Weights of a small GPT-style language model, trained from scratch on English Wikipedia.
Architecture: RMSNorm before each block, rotary positions, no biases in attention or MLP, embeddings untied during training, normalized queries and keys, local attention windows, shifted keys, gated attention, value embeddings, hashed n-gram embeddings, learned residual scales, capped logits.
Training: a variant of Adam for these matrices, 413M tokens, 18179 steps.
Each number is 50 + 15 x the weight over its row's rms, rounded and kept within 0 to 99. Layers, rows and columns count from 0. The size before them is the row's rms in percent of the matrix's.

# layer 9 MLP down (transposed), 1280x320, rms 0.0763, rows 1010-1053, columns 240-319
105:58 40 60 20 51 43 56 56 43 66 73 36 37 54 54 38 48 42 47 49 39 46 56 49 41 70 84 27 40 56 65 59 37 29 68 59 69 72 70 40 56 45 51 73 48 42 53 45 66 46 74 37 66 83 30 71 50 41 80 21 78 61 48 57 52 23 66 69 63 44 45 54 52 59 55 48 35 46 50 47
103:54 53 82 53 57 74 53 55 72 59 47 41 63 39 68 49 56 55 18 77 56 29 41 63 50 35 27 50 60 55 43 58 58 55 48 20 75 38 79 40 23 66 68 63 50 54 64 32 32 47 41 59 65 54 62 38 53 74 18 48 61 39 60 42 51 65 35 34 48 63 44 57 47 39 56 59 56 37 48 38
112:57 39 54 53 52 49 26 51 61 28 55 33 50 53 51 46 38 42 57 48 56 58 36 51 44 00 43 52 29 24 38 78 54 24 48 50 51 37 56 50 66 27 50 44 34 48 53 52 61 20 34 32 38 38 50 40 60 31 74 38 57 40 48 61 31 77 67 38 45 45 45 52 45 49 70 51 62 58 62 63
109:48 46 80 67 59 58 64 43 52 50 26 53 46 54 36 46 46 80 45 38 54 61 49 55 72 53 46 28 48 76 50 44 39 67 66 45 48 57 62 76 64 45 59 44 52 38 56 47 21 45 31 29 62 34 42 32 40 67 53 74 45 38 63 53 30 69 44 49 46 46 36 66 65 70 49 52 56 35 65 44
106:30 49 40 42 67 50 42 65 71 42 20 13 52 23 41 48 40 86 57 33 73 53 34 41 30 67 25 26 23 56 68 46 14 21 19 56 35 59 75 55 37 47 23 46 33 67 51 56 52 43 35 65 57 63 44 56 12 70 44 61 72 52 50 32 64 45 80 52 43 32 68 58 54 32 57 49 58 59 51 67
097:67 42 47 75 64 34 40 59 20 83 41 29 56 61 67 54 52 50 22 48 58 36 52 30 33 83 34 37 34 36 64 76 55 37 46 50 52 50 52 34 37 52 42 39 46 62 63 74 36 54 47 62 57 47 60 54 50 16 68 57 57 44 33 63 50 50 71 36 41 55 46 53 58 55 35 58 46 55 55 49
102:60 36 74 61 28 44 56 45 46 60 43 53 59 43 63 42 40 59 50 45 52 57 46 59 50 63 99 24 42 67 57 20 58 45 58 51 47 48 75 60 63 26 21 42 32 55 40 48 41 61 53 57 29 59 47 52 68 51 56 29 35 46 53 45 40 55 54 51 58 53 85 77 47 71 24 50 48 53 70 58
104:60 46 44 23 36 32 48 40 51 44 51 45 62 39 52 60 19 55 34 54 20 33 45 46 64 24 36 60 35 62 29 48 48 61 28 49 53 61 49 48 44 51 45 46 74 36 61 59 34 46 45 61 48 67 59 35 77 75 37 40 81 53 63 67 53 70 66 35 57 50 59 63 69 15 52 62 40 26 61 68
101:57 56 45 51 58 42 76 26 36 65 60 76 48 76 60 63 40 35 38 23 70 39 72 52 49 47 47 53 65 47 56 57 56 36 36 58 52 57 43 54 27 40 56 35 51 48 48 41 72 90 80 47 32 43 49 42 33 43 47 47 31 34 38 38 43 38 58 65 47 51 55 66 33 44 57 49 67 39 51 47
107:53 12 18 23 37 55 45 54 34 61 29 32 43 16 46 53 42 54 50 62 63 66 38 55 64 84 41 45 57 56 38 52 59 49 56 76 39 13 30 61 57 43 75 56 64 55 59 58 52 38 63 84 94 45 72 48 19 80 65 49 71 42 20 53 68 46 31 36 39 64 44 37 62 55 42 68 50 59 36 39
095:16 81 09 77 29 61 16 58 63 74 52 69 56 29 78 33 38 35 44 33 68 08 44 39 53 41 53 40 35 42 57 74 60 33 52 41 43 53 70 34 78 55 41 66 29 44 53 43 37 66 41 47 33 58 51 92 54 47 20 40 45 40 49 35 63 31 40 46 40 75 40 60 37 53 55 56 64 46 46 59
100:68 50 53 47 55 39 49 18 49 47 68 19 47 36 57 50 50 42 55 55 71 48 73 73 43 31 72 64 77 47 55 35 43 38 50 53 65 56 28 62 68 36 52 35 64 40 31 83 49 37 58 74 45 61 35 64 57 49 80 27 44 45 40 44 70 50 33 63 05 68 28 60 26 29 39 58 52 52 34 56
106:57 60 52 39 24 47 57 41 46 57 55 53 70 24 29 62 62 36 39 51 10 80 48 39 45 67 62 56 14 48 41 31 55 58 44 42 21 40 65 55 87 49 51 60 54 47 61 57 65 58 76 59 38 52 33 56 69 58 64 31 61 45 39 45 27 36 33 62 40 63 29 44 51 65 33 43 66 18 41 57
114:44 73 60 47 45 36 34 47 37 43 44 22 53 51 38 34 65 48 72 54 71 57 43 31 54 67 17 58 42 58 28 56 46 41 54 22 44 43 52 48 64 47 41 36 61 53 27 50 73 56 52 54 57 33 30 61 70 56 55 54 29 45 42 35 36 29 52 53 55 60 36 35 60 67 40 45 61 51 64 57
097:62 29 29 57 33 54 41 78 72 52 58 39 71 51 45 56 25 54 33 29 72 45 17 43 48 10 28 55 56 52 62 46 57 43 70 68 54 29 12 56 58 67 49 61 55 57 39 33 52 55 23 47 62 70 35 50 26 53 48 55 64 49 32 40 62 55 81 36 47 49 37 65 83 28 43 56 36 66 37 42
099:84 16 69 51 31 56 45 50 46 31 51 43 40 40 58 81 58 68 58 68 40 35 40 48 51 30 45 31 50 65 78 37 60 59 50 47 33 46 68 55 45 34 34 46 52 28 46 16 87 33 42 64 47 38 65 70 74 74 46 65 63 39 57 50 42 44 40 40 45 58 61 39 63 24 60 59 39 66 36 08
108:19 34 64 51 28 69 21 48 55 89 45 61 40 57 57 41 42 72 46 36 41 57 41 30 47 45 18 50 34 51 41 41 46 62 74 72 68 58 37 67 72 56 38 49 76 34 56 41 54 50 43 58 56 19 39 66 35 41 39 20 65 31 54 66 41 28 33 58 67 73 52 55 26 57 60 31 68 46 68 55
119:46 58 50 72 44 64 54 65 63 57 37 49 62 67 47 60 54 61 24 80 27 32 58 30 52 38 36 45 35 59 63 46 36 62 53 57 40 40 45 45 62 72 45 35 31 53 10 26 61 44 21 68 38 46 39 59 21 46 21 33 67 55 45 54 37 66 68 59 45 52 60 36 40 28 54 48 78 23 53 34
086:35 67 27 61 71 40 35 56 50 56 23 69 32 35 30 49 46 30 23 59 41 73 45 32 70 60 62 37 56 34 96 49 55 49 82 51 27 39 44 57 36 44 43 35 54 58 58 32 64 35 56 50 34 62 62 72 43 35 52 77 68 48 44 46 46 54 58 40 40 34 56 25 31 50 52 52 52 35 64 49
094:60 41 54 47 49 39 78 52 52 43 57 55 58 29 64 46 40 66 54 52 42 44 50 60 55 57 62 44 55 24 27 59 51 48 57 53 49 56 41 30 46 59 57 23 78 63 54 67 54 53 33 54 65 65 64 39 55 61 34 63 47 45 56 38 52 28 70 67 25 30 56 45 55 43 39 22 72 29 46 25
110:64 54 65 64 55 44 38 52 54 65 31 63 31 58 76 66 69 52 62 56 28 50 78 68 34 51 28 44 67 34 39 43 38 46 60 38 49 30 40 52 40 52 56 42 49 77 39 54 29 34 28 39 65 40 61 48 42 55 33 36 54 48 54 51 62 36 59 48 65 69 61 40 36 46 56 70 94 56 71 26
098:22 52 50 54 33 35 57 45 26 37 75 62 21 73 74 47 68 42 37 78 67 38 49 55 28 46 43 61 55 23 71 61 41 27 37 66 62 14 74 69 65 69 57 44 45 57 14 34 38 51 40 56 69 47 35 46 42 53 40 42 35 28 28 49 45 67 51 52 33 56 57 60 28 53 43 64 73 48 53 51
105:42 36 40 51 50 59 59 69 63 35 32 63 36 40 38 51 53 72 65 25 60 22 41 79 62 33 42 68 47 27 81 48 61 46 85 50 42 47 52 71 79 59 45 49 51 57 34 80 55 29 33 54 98 45 34 25 56 60 44 59 45 26 52 39 54 35 48 36 57 49 21 55 52 77 59 83 26 70 49 62
096:22 81 32 48 55 64 50 52 68 54 58 55 39 27 62 61 63 64 66 59 25 40 30 58 56 47 30 21 69 52 53 32 65 32 33 43 45 53 26 67 46 49 65 62 42 45 20 50 63 50 42 67 50 62 34 64 39 40 38 32 66 46 69 43 65 52 83 87 66 43 37 56 66 57 47 30 31 44 57 43
103:60 67 48 63 42 41 49 20 79 69 59 65 57 34 27 42 53 40 46 41 59 53 33 62 71 55 41 63 46 30 56 45 41 57 41 49 39 47 51 23 66 58 64 48 33 45 43 44 06 63 36 72 58 30 52 67 41 77 45 52 47 65 53 44 56 67 27 35 60 00 52 56 54 39 42 54 36 28 56 47
098:49 54 77 66 37 61 51 44 61 91 47 71 67 40 54 48 71 33 58 40 50 58 34 40 46 28 40 42 45 42 49 45 51 38 73 52 51 74 50 52 35 85 18 34 58 40 41 39 56 50 52 46 52 40 34 48 68 64 56 45 37 48 33 63 46 33 62 48 51 78 47 35 52 39 31 37 34 81 83 59
098:51 57 56 80 25 89 44 54 40 32 52 37 56 25 23 43 90 67 37 61 66 33 15 42 61 55 60 36 46 61 65 49 35 55 69 72 59 55 51 67 44 51 40 60 41 19 56 47 34 63 52 50 67 57 41 51 74 53 57 70 34 45 48 30 53 72 76 69 02 55 37 64 33 38 66 44 57 62 57 47
102:43 54 46 58 49 40 04 48 54 78 51 49 62 27 37 60 65 36 39 57 43 26 51 64 45 32 64 56 41 45 45 69 69 59 29 25 67 35 45 19 75 37 53 65 49 48 37 45 71 60 50 18 53 38 51 64 41 49 52 47 61 45 74 65 33 39 47 55 71 60 63 65 49 33 41 74 68 76 37 36
099:28 29 67 48 48 15 31 45 35 41 54 33 63 35 46 25 68 60 50 30 69 65 32 49 53 32 77 47 46 56 55 50 42 54 28 41 29 47 38 60 68 53 59 76 54 63 41 43 57 63 46 54 43 42 60 54 58 43 42 48 41 61 64 56 49 51 50 42 38 74 46 87 42 61 28 45 30 41 42 22
096:62 65 47 54 26 52 65 60 60 69 34 34 64 56 50 54 54 48 18 45 70 36 60 34 45 68 28 61 31 62 30 58 55 52 50 77 31 33 57 36 25 61 32 47 58 42 40 65 54 85 49 63 51 49 56 62 70 60 42 27 48 41 65 73 62 63 44 96 22 45 26 43 57 46 47 54 70 31 48 55
107:54 55 62 41 35 54 45 50 68 49 69 23 67 49 64 38 58 21 51 42 72 52 19 64 44 46 84 75 48 31 25 52 22 42 73 39 71 54 37 27 42 76 92 32 30 60 30 32 53 35 69 72 53 56 60 10 54 52 58 61 44 26 77 14 59 51 45 58 48 72 53 67 38 68 51 57 59 62 29 44
096:47 32 34 51 52 27 36 72 36 57 59 52 33 47 61 48 52 46 40 52 54 61 56 72 54 70 74 55 42 49 56 66 34 42 39 61 45 38 40 54 64 50 27 64 37 56 76 58 39 41 43 66 51 42 60 57 27 34 32 64 86 69 25 62 52 79 54 41 57 57 39 36 69 70 45 48 15 54 54 59
093:30 28 36 73 60 26 54 32 40 50 33 60 39 49 70 59 31 60 52 66 54 59 66 45 20 92 56 47 63 38 59 24 55 64 51 87 47 63 57 52 50 64 24 68 74 65 60 41 53 26 53 66 61 65 62 50 87 49 47 58 55 54 11 34 64 51 55 40 57 34 52 44 34 36 50 58 33 52 60 15
111:56 73 45 44 46 32 54 39 52 42 46 73 43 65 47 59 47 69 33 51 49 59 22 70 58 45 53 34 57 55 27 44 58 54 18 68 52 36 68 27 58 31 48 39 44 00 63 34 23 47 41 35 78 36 67 27 46 53 46 56 09 34 76 39 29 38 28 37 47 47 76 66 60 73 61 64 44 73 57 42
094:54 27 31 61 48 63 50 54 35 68 39 36 77 60 41 83 26 37 56 44 30 48 39 48 55 58 51 32 25 53 46 52 57 51 62 36 56 70 66 47 55 35 69 72 58 48 40 64 61 51 47 29 54 68 26 47 35 61 20 26 42 45 58 76 44 56 39 15 49 57 41 54 54 40 78 68 52 35 68 41
109:56 32 43 59 56 50 34 48 38 68 72 12 62 52 41 41 53 65 68 35 45 46 61 29 44 45 38 29 81 61 66 68 67 70 45 49 37 14 20 62 64 47 57 41 40 59 10 66 61 78 61 48 51 98 41 27 69 44 41 75 51 57 59 59 39 60 63 59 60 49 51 56 60 53 79 47 49 53 59 62
106:60 42 34 31 36 55 38 49 45 32 50 39 52 36 36 57 70 73 35 46 66 67 57 45 53 74 37 64 59 64 34 59 51 35 57 19 47 28 24 52 41 55 41 59 54 42 49 54 61 27 59 42 63 54 68 67 68 63 52 50 77 40 61 47 32 29 64 48 66 84 56 31 46 54 45 60 35 41 46 57
097:68 44 56 38 36 45 44 31 44 42 66 59 49 28 33 50 70 65 51 39 60 46 40 45 18 72 45 27 28 43 37 47 68 64 28 16 70 76 32 43 38 58 61 56 55 35 40 54 46 51 55 51 65 48 25 40 43 49 55 57 44 57 35 36 45 42 68 54 36 56 53 57 53 59 72 57 52 50 13 35
087:49 55 45 63 41 33 46 60 65 32 26 30 32 47 26 61 52 65 58 60 54 62 67 63 57 27 73 84 46 70 80 54 39 58 46 50 73 47 44 43 61 37 46 83 26 34 60 42 73 33 53 55 35 52 74 34 52 37 47 50 43 46 59 69 42 46 51 39 48 21 53 43 27 58 50 61 64 57 66 67
027:42 48 38 60 36 66 50 48 68 51 65 81 56 20 57 82 44 57 51 67 73 77 52 52 75 33 90 42 67 51 57 30 56 49 87 25 45 53 52 96 72 52 27 48 49 46 60 40 72 49 54 47 62 66 45 69 52 56 78 66 52 89 48 62 55 44 35 26 60 72 61 28 66 35 53 67 68 21 72 57
100:56 35 64 65 66 38 45 64 13 47 45 62 80 38 61 35 49 40 61 52 50 54 37 47 64 54 42 60 65 44 73 51 68 48 35 42 80 26 66 54 16 39 35 62 57 41 61 40 43 33 48 75 56 54 59 71 54 46 61 73 46 67 58 36 27 33 50 56 32 70 48 52 32 65 55 61 53 56 28 48
101:43 30 55 66 31 47 38 49 59 56 31 53 31 57 72 17 36 34 49 37 59 33 28 28 37 52 52 24 47 37 39 45 19 41 35 74 36 30 66 46 52 39 54 26 71 53 44 73 43 49 34 39 50 11 43 28 66 33 72 72 48 39 57 40 47 39 48 66 42 58 55 56 72 32 46 49 18 74 49 47
104:65 34 41 33 54 34 50 45 48 44 42 58 78 54 46 38 46 56 37 68 64 70 68 48 60 48 64 47 37 51 46 45 92 41 51 56 79 81 53 52 56 59 48 52 54 54 37 54 53 12 43 46 66 58 42 49 41 75 64 40 54 53 44 41 54 60 66 51 54 29 52 60 31 59 30 33 20 57 36 36
094:55 15 44 42 56 77 51 60 30 32 51 57 46 52 45 47 37 54 53 63 83 28 44 35 56 72 69 55 74 55 58 55 39 68 55 53 37 55 57 51 42 59 59 26 66 72 18 59 45 36 45 33 63 69 54 46 34 42 67 64 66 39 45 58 65 49 57 46 72 54 54 69 36 28 41 63 49 29 44 66
# layer 9 MLP up, 1280x320, rms 0.0821, rows 1011-1054, columns 240-319
110:77 50 48 51 65 45 29 86 57 41 60 42 49 46 43 64 32 53 58 56 66 55 72 69 44 35 67 55 36 44 74 50 61 65 62 42 50 72 30 60 75 28 66 57 74 46 72 49 73 37 30 29 27 33 49 55 36 17 76 71 54 38 47 48 67 46 07 31 60 50 55 29 37 69 38 59 49 58 23 76
113:41 23 39 53 21 44 36 41 61 62 36 43 34 48 47 36 38 10 47 44 35 29 48 64 53 41 31 49 54 38 35 50 44 37 27 53 65 38 22 67 67 48 52 69 44 64 48 55 38 35 38 28 52 43 61 73 47 59 40 31 15 37 61 56 39 65 73 67 47 67 54 56 13 58 44 40 40 52 61 53
114:13 24 32 47 29 39 56 53 29 40 25 68 29 61 42 39 49 51 46 20 37 70 52 47 41 58 37 62 39 51 52 72 28 50 45 48 68 60 39 55 54 22 59 27 45 44 42 27 48 66 61 62 42 54 39 41 53 38 16 51 71 56 57 55 53 48 40 32 55 37 61 63 56 63 68 59 60 54 21 71
105:40 42 29 70 67 60 35 64 44 38 64 29 46 47 65 32 33 79 38 27 77 15 22 47 60 57 63 38 36 57 61 70 43 14 48 29 47 37 63 71 34 53 58 64 54 60 57 58 38 46 46 45 50 49 40 49 46 11 72 38 80 66 64 26 30 64 57 30 39 37 40 71 26 52 42 58 66 24 55 53
099:37 41 29 71 69 59 25 28 75 54 42 45 39 67 46 40 58 45 48 55 36 50 61 64 63 00 43 21 54 66 57 50 69 32 44 74 50 67 68 47 47 57 61 42 43 56 70 52 44 54 46 53 35 19 56 53 24 48 67 51 82 34 50 27 59 52 74 16 71 77 29 41 55 37 49 75 56 68 51 76
105:45 56 40 77 72 44 53 71 72 67 34 62 38 63 67 21 45 47 62 41 32 70 39 61 38 19 39 25 33 40 59 40 62 78 25 77 44 38 43 61 69 28 49 38 72 42 42 41 60 69 41 49 01 50 48 41 48 45 40 54 59 72 55 46 68 48 60 51 83 52 58 54 30 63 36 57 53 44 50 69
106:43 59 52 27 40 60 44 67 59 43 48 34 50 35 74 60 67 59 64 37 27 64 35 70 52 90 59 48 52 57 59 54 62 43 67 27 54 49 33 41 69 49 33 50 68 45 32 69 33 44 49 25 39 44 41 41 50 21 33 62 44 50 43 42 58 38 48 59 76 52 33 29 48 71 48 42 31 53 51 57
101:33 58 53 39 61 55 45 41 42 44 43 45 09 57 78 47 67 47 64 50 37 19 57 40 45 23 65 60 49 60 48 51 63 63 66 32 55 71 40 49 41 30 49 79 21 78 51 39 67 72 86 55 04 19 30 39 25 25 31 45 61 40 58 38 52 35 79 49 39 49 49 45 59 35 71 37 67 36 53 50
107:36 39 52 63 68 39 39 40 73 50 64 40 49 61 54 50 43 22 53 59 71 39 40 65 44 58 25 32 61 67 47 32 68 55 49 42 67 64 48 61 59 45 53 73 52 45 71 72 65 56 47 28 43 39 62 51 23 40 66 31 35 30 59 49 51 31 45 38 63 65 44 65 03 59 29 38 55 53 55 59
091:49 66 41 41 71 38 35 42 69 31 64 43 43 61 51 34 63 55 41 15 70 31 52 53 81 37 53 57 34 57 53 64 56 33 51 48 57 42 61 47 58 47 53 58 47 37 42 53 81 35 29 70 36 63 62 40 30 56 58 53 45 39 45 59 08 30 55 60 22 72 64 52 30 71 47 48 42 28 68 37
102:51 42 39 66 22 60 12 33 58 66 42 56 34 61 47 27 63 54 82 42 21 30 59 49 49 42 30 48 50 41 53 51 61 62 51 51 54 67 61 29 80 42 36 66 41 42 58 43 81 52 56 39 37 38 56 50 40 37 28 34 23 46 60 52 53 33 45 21 36 69 41 71 23 49 65 61 52 46 52 60
106:40 59 50 50 41 62 47 85 61 58 47 22 45 49 48 36 69 52 37 57 49 34 37 51 47 42 60 59 61 35 57 58 75 94 59 46 36 29 54 49 58 69 46 58 74 62 39 50 48 58 84 29 17 45 61 45 40 51 41 29 42 44 38 33 50 64 48 47 61 77 16 57 66 24 70 47 77 51 53 58
116:46 61 19 41 51 42 38 84 56 74 51 57 69 72 69 36 71 56 54 40 64 80 25 35 53 64 31 33 34 44 33 49 61 45 55 37 65 51 14 71 38 52 37 38 45 47 66 64 55 69 61 31 46 36 28 35 42 51 61 79 36 18 83 23 63 27 33 58 79 74 73 57 65 43 41 42 49 39 23 54
096:71 56 54 36 31 41 49 67 77 55 74 31 53 58 56 62 60 36 63 67 53 34 26 51 57 46 71 63 42 33 71 69 37 38 68 64 48 35 28 45 54 26 49 34 26 85 40 11 52 50 28 53 37 56 40 69 41 63 41 57 55 45 24 24 45 30 61 51 58 45 52 43 47 37 37 67 74 57 36 50
105:57 29 31 68 67 24 34 88 67 47 34 27 72 79 43 65 48 38 64 51 71 18 68 55 48 48 35 60 49 52 33 41 55 43 70 20 59 59 68 56 39 25 61 46 70 50 56 69 69 48 27 43 32 25 23 57 11 30 61 49 51 62 60 47 53 33 48 35 57 68 37 29 31 76 41 63 52 49 44 71
104:44 20 52 32 41 67 25 44 46 40 79 44 17 71 63 37 53 40 42 28 50 49 39 71 68 69 51 55 44 48 35 50 49 35 67 50 49 37 63 60 64 60 48 50 41 49 56 41 55 48 81 48 57 36 48 37 53 38 17 37 37 02 56 34 39 47 30 43 46 33 45 72 29 55 51 39 49 44 59 44
123:41 30 46 54 50 60 19 57 58 55 60 36 48 54 32 32 65 39 57 19 32 70 28 52 44 55 69 18 49 41 40 32 64 40 75 21 61 55 54 49 21 57 61 62 52 57 71 45 81 55 28 31 59 27 45 49 18 38 75 41 75 26 70 28 68 71 58 39 45 34 34 42 40 30 62 36 56 37 42 66
088:65 49 78 39 38 43 69 43 48 25 51 35 52 55 55 52 56 47 55 66 56 26 46 68 39 62 40 72 39 34 21 50 53 47 34 32 50 49 46 43 78 41 62 60 73 39 49 44 37 74 53 50 50 13 30 22 67 73 47 17 65 41 55 66 52 51 44 50 68 57 49 70 49 59 57 44 59 73 13 23
099:21 54 28 60 61 54 50 62 54 45 53 30 60 37 65 40 40 20 49 12 50 79 58 68 49 38 25 41 44 52 40 62 44 26 60 23 65 57 55 41 79 41 59 50 72 49 58 72 46 65 66 53 41 37 43 48 38 51 45 25 73 59 77 44 57 23 67 38 61 40 48 36 41 60 85 56 59 46 28 70
111:56 29 34 59 70 41 27 90 63 36 56 66 52 65 55 43 22 61 64 29 42 66 64 65 66 58 51 61 24 47 69 43 56 61 62 16 40 64 48 44 45 50 46 57 98 62 56 58 57 50 45 57 43 46 46 28 08 53 41 78 35 40 89 48 80 57 55 37 37 58 46 26 35 39 61 53 45 40 66 50
103:25 58 38 52 25 72 30 30 54 45 36 55 23 53 47 22 57 43 49 74 20 22 53 80 55 30 49 29 46 43 52 45 75 23 79 41 63 39 71 69 73 63 69 46 53 50 46 37 74 60 52 54 36 28 21 35 66 62 55 22 26 41 62 22 77 57 31 28 49 73 68 39 45 53 49 45 52 64 32 40
105:32 27 57 41 43 31 43 94 82 64 75 40 43 70 48 65 71 16 44 36 45 30 61 51 54 29 48 55 00 35 63 59 61 65 45 59 58 57 40 75 19 43 54 33 48 53 36 65 40 67 28 41 55 33 17 50 53 55 64 74 29 54 37 58 54 13 26 62 62 44 73 56 35 61 55 45 54 37 43 53
095:23 66 57 31 45 38 49 61 58 44 55 60 46 68 40 31 40 56 99 55 68 24 72 46 51 47 44 32 52 38 46 57 26 39 57 39 59 69 38 61 61 31 49 67 46 43 38 65 33 55 26 44 48 35 76 52 59 52 36 72 52 50 29 37 60 34 35 83 38 53 37 66 53 67 43 57 51 64 34 57
104:31 52 52 48 60 36 29 53 36 63 39 79 44 64 56 59 52 54 53 46 79 60 40 41 60 48 60 59 53 23 42 65 31 69 56 26 59 53 32 30 23 45 61 65 56 50 78 56 57 47 54 47 62 62 69 36 45 41 63 82 56 24 78 41 34 55 54 40 67 43 61 68 51 64 63 53 42 54 64 60
104:41 85 21 72 55 48 68 45 59 45 46 62 37 60 62 41 72 44 58 57 40 41 37 32 46 30 31 38 49 35 53 48 17 33 33 34 60 65 29 25 45 50 61 69 63 45 36 22 64 61 57 52 39 61 58 14 52 38 49 72 30 36 46 54 53 44 46 28 56 41 59 43 50 68 89 59 53 53 29 49
093:44 41 07 41 68 66 50 57 59 77 42 55 54 58 29 64 49 57 63 51 73 43 30 34 39 18 38 49 50 51 45 47 52 53 57 47 63 63 23 68 36 46 39 41 53 46 66 55 38 54 29 35 34 45 67 39 36 57 60 59 46 51 55 58 29 51 68 69 37 38 56 65 44 32 49 12 54 41 60 58
097:34 46 32 48 64 58 18 65 44 48 63 52 56 61 54 40 68 10 25 39 66 59 39 57 50 52 40 40 41 59 38 74 37 67 28 55 51 46 41 53 41 46 68 60 53 29 76 34 79 65 41 34 39 29 28 49 18 49 32 40 50 45 59 56 44 62 26 51 42 43 45 63 41 70 50 67 37 59 66 44
097:54 59 46 26 51 50 43 48 44 33 47 56 32 41 58 46 21 10 67 52 55 39 40 53 78 37 14 41 70 61 71 47 47 44 48 36 47 77 55 35 89 36 52 61 47 47 87 42 70 68 46 50 28 41 72 30 68 58 68 62 23 39 54 34 70 48 44 70 38 31 54 34 70 48 49 33 65 80 34 35
101:35 51 17 45 72 54 46 51 56 54 77 33 65 66 30 51 58 34 29 36 39 53 61 52 55 32 29 25 32 47 61 50 60 65 61 71 50 44 48 43 24 60 51 56 53 45 65 29 99 47 41 27 27 50 55 63 36 61 51 50 47 44 74 58 62 61 48 58 37 37 39 33 45 44 54 37 66 45 40 54
108:55 59 40 34 19 77 38 37 38 56 64 41 49 57 47 40 63 50 37 53 68 38 35 33 98 56 44 44 70 26 42 38 56 55 92 35 53 46 43 47 40 66 74 74 33 47 55 57 72 54 50 66 42 50 31 10 43 47 44 50 44 57 71 51 43 44 34 43 49 43 58 80 57 80 42 74 56 46 55 52
095:45 75 56 63 25 81 50 31 60 52 67 54 59 50 30 48 63 69 59 56 25 13 17 42 44 30 30 45 51 73 34 63 35 60 52 77 51 41 46 37 50 60 39 48 49 68 61 25 45 44 61 35 33 55 41 43 76 59 46 46 26 24 66 62 39 42 72 53 51 60 57 58 32 32 74 58 54 45 40 43
094:32 38 54 62 66 60 68 48 50 57 65 34 45 68 49 35 60 58 44 48 36 41 58 42 47 50 37 50 34 58 91 46 55 70 63 43 51 56 27 66 59 57 25 54 36 35 36 48 37 23 50 52 02 58 27 56 64 28 47 54 44 54 70 58 58 50 40 40 56 79 46 63 52 49 63 47 44 61 35 41
114:45 62 53 54 58 29 57 44 47 36 47 49 37 70 36 66 36 58 81 46 57 54 43 67 73 68 35 52 60 73 30 50 76 38 38 47 43 47 58 34 36 21 31 53 63 49 54 51 36 59 55 13 32 32 68 35 30 39 70 50 45 39 65 19 50 63 54 42 66 47 77 60 59 62 50 32 58 74 65 54
093:46 32 67 36 56 72 24 70 72 77 49 50 49 46 37 51 61 29 33 31 52 24 38 58 60 49 51 43 17 57 36 63 78 49 43 53 50 70 41 48 49 42 53 46 44 34 58 67 57 30 15 09 56 10 35 50 44 48 56 45 38 63 74 65 55 47 71 45 07 34 69 56 54 35 62 39 35 76 36 50
125:43 23 63 63 78 39 38 54 81 59 68 45 44 42 59 35 60 23 46 30 38 15 61 74 37 53 47 36 54 41 51 62 62 70 55 14 64 31 25 39 61 58 84 53 59 44 47 51 51 49 43 14 38 71 44 37 35 61 47 70 37 50 52 36 44 58 78 56 66 28 52 55 21 39 84 53 38 64 50 52
102:56 57 49 52 38 66 44 29 50 47 65 52 63 62 55 34 48 16 32 37 25 57 52 48 52 29 33 46 31 60 39 78 58 43 39 20 58 43 58 47 65 44 83 40 79 78 66 46 53 54 49 69 46 86 66 46 24 66 28 54 48 52 52 34 52 45 33 45 48 59 30 49 37 32 56 64 34 51 55 49
096:74 50 66 31 53 41 25 39 56 50 55 44 60 52 54 51 82 60 32 47 43 47 59 44 51 17 54 39 35 44 51 40 59 36 37 69 57 40 61 64 70 58 78 25 48 45 17 46 39 24 57 43 51 52 24 45 27 49 42 36 72 40 51 27 48 13 45 38 46 63 44 63 45 40 49 59 46 38 57 76
084:55 23 64 59 44 53 59 54 56 52 57 53 42 60 57 28 44 36 43 41 49 72 41 59 48 67 23 14 56 39 47 41 48 50 48 41 61 50 42 27 27 77 34 54 87 63 42 58 62 90 26 41 38 26 37 60 56 61 47 47 55 52 35 59 71 55 47 53 54 81 38 71 71 43 37 46 47 59 39 39
035:40 37 43 28 46 48 33 69 35 58 30 37 39 52 79 18 51 39 57 33 30 46 27 42 71 35 61 40 59 36 67 61 44 40 55 54 68 54 54 55 28 34 48 52 65 56 69 51 65 51 21 28 32 47 37 39 32 52 57 62 52 37 59 24 69 34 27 49 48 39 69 52 38 47 68 00 38 55 43 50
098:54 64 57 42 52 59 33 46 51 36 31 55 25 64 31 35 51 51 48 58 39 53 35 54 39 45 58 47 66 69 72 31 39 58 69 54 36 29 25 60 26 56 34 30 64 24 75 32 85 65 56 42 22 50 61 33 36 46 44 60 73 39 40 55 74 50 58 09 47 63 66 58 42 26 56 51 42 46 51 68
097:25 47 37 60 63 54 30 62 79 44 32 58 37 40 41 51 38 43 69 59 25 40 60 55 68 30 45 53 66 70 90 56 37 48 46 54 66 33 70 38 49 51 51 49 50 50 58 40 61 55 53 37 48 34 75 48 62 48 70 59 49 40 48 62 63 51 13 72 40 47 61 54 68 31 43 66 78 65 45 40
112:57 45 27 36 38 72 55 52 92 46 60 55 67 49 53 36 33 70 79 62 55 38 67 40 72 51 47 55 36 39 65 70 58 29 28 60 48 62 27 47 74 52 49 72 76 52 54 45 38 44 35 51 62 25 53 37 38 37 70 65 41 48 75 25 51 49 65 43 64 33 58 65 25 58 63 36 37 65 38 75
091:54 64 64 62 54 60 25 33 87 15 40 41 50 18 43 31 62 40 57 57 41 45 51 83 62 65 24 56 26 27 65 61 25 66 15 52 53 79 61 41 57 63 47 70 42 63 66 61 49 46 64 68 41 52 63 43 57 72 83 33 57 45 66 56 64 33 75 64 14 43 43 39 39 57 45 48 70 81 25 47
096:48 43 57 44 78 67 80 66 54 71 22 59 47 73 53 51 23 29 41 50 44 43 48 39 72 66 48 49 45 64 51 66 47 58 25 18 51 47 25 35 87 48 49 65 57 34 75 60 43 58 44 46 25 54 30 51 66 21 40 50 53 45 40 37 53 47 29 29 52 49 37 52 36 43 74 48 53 45 21 54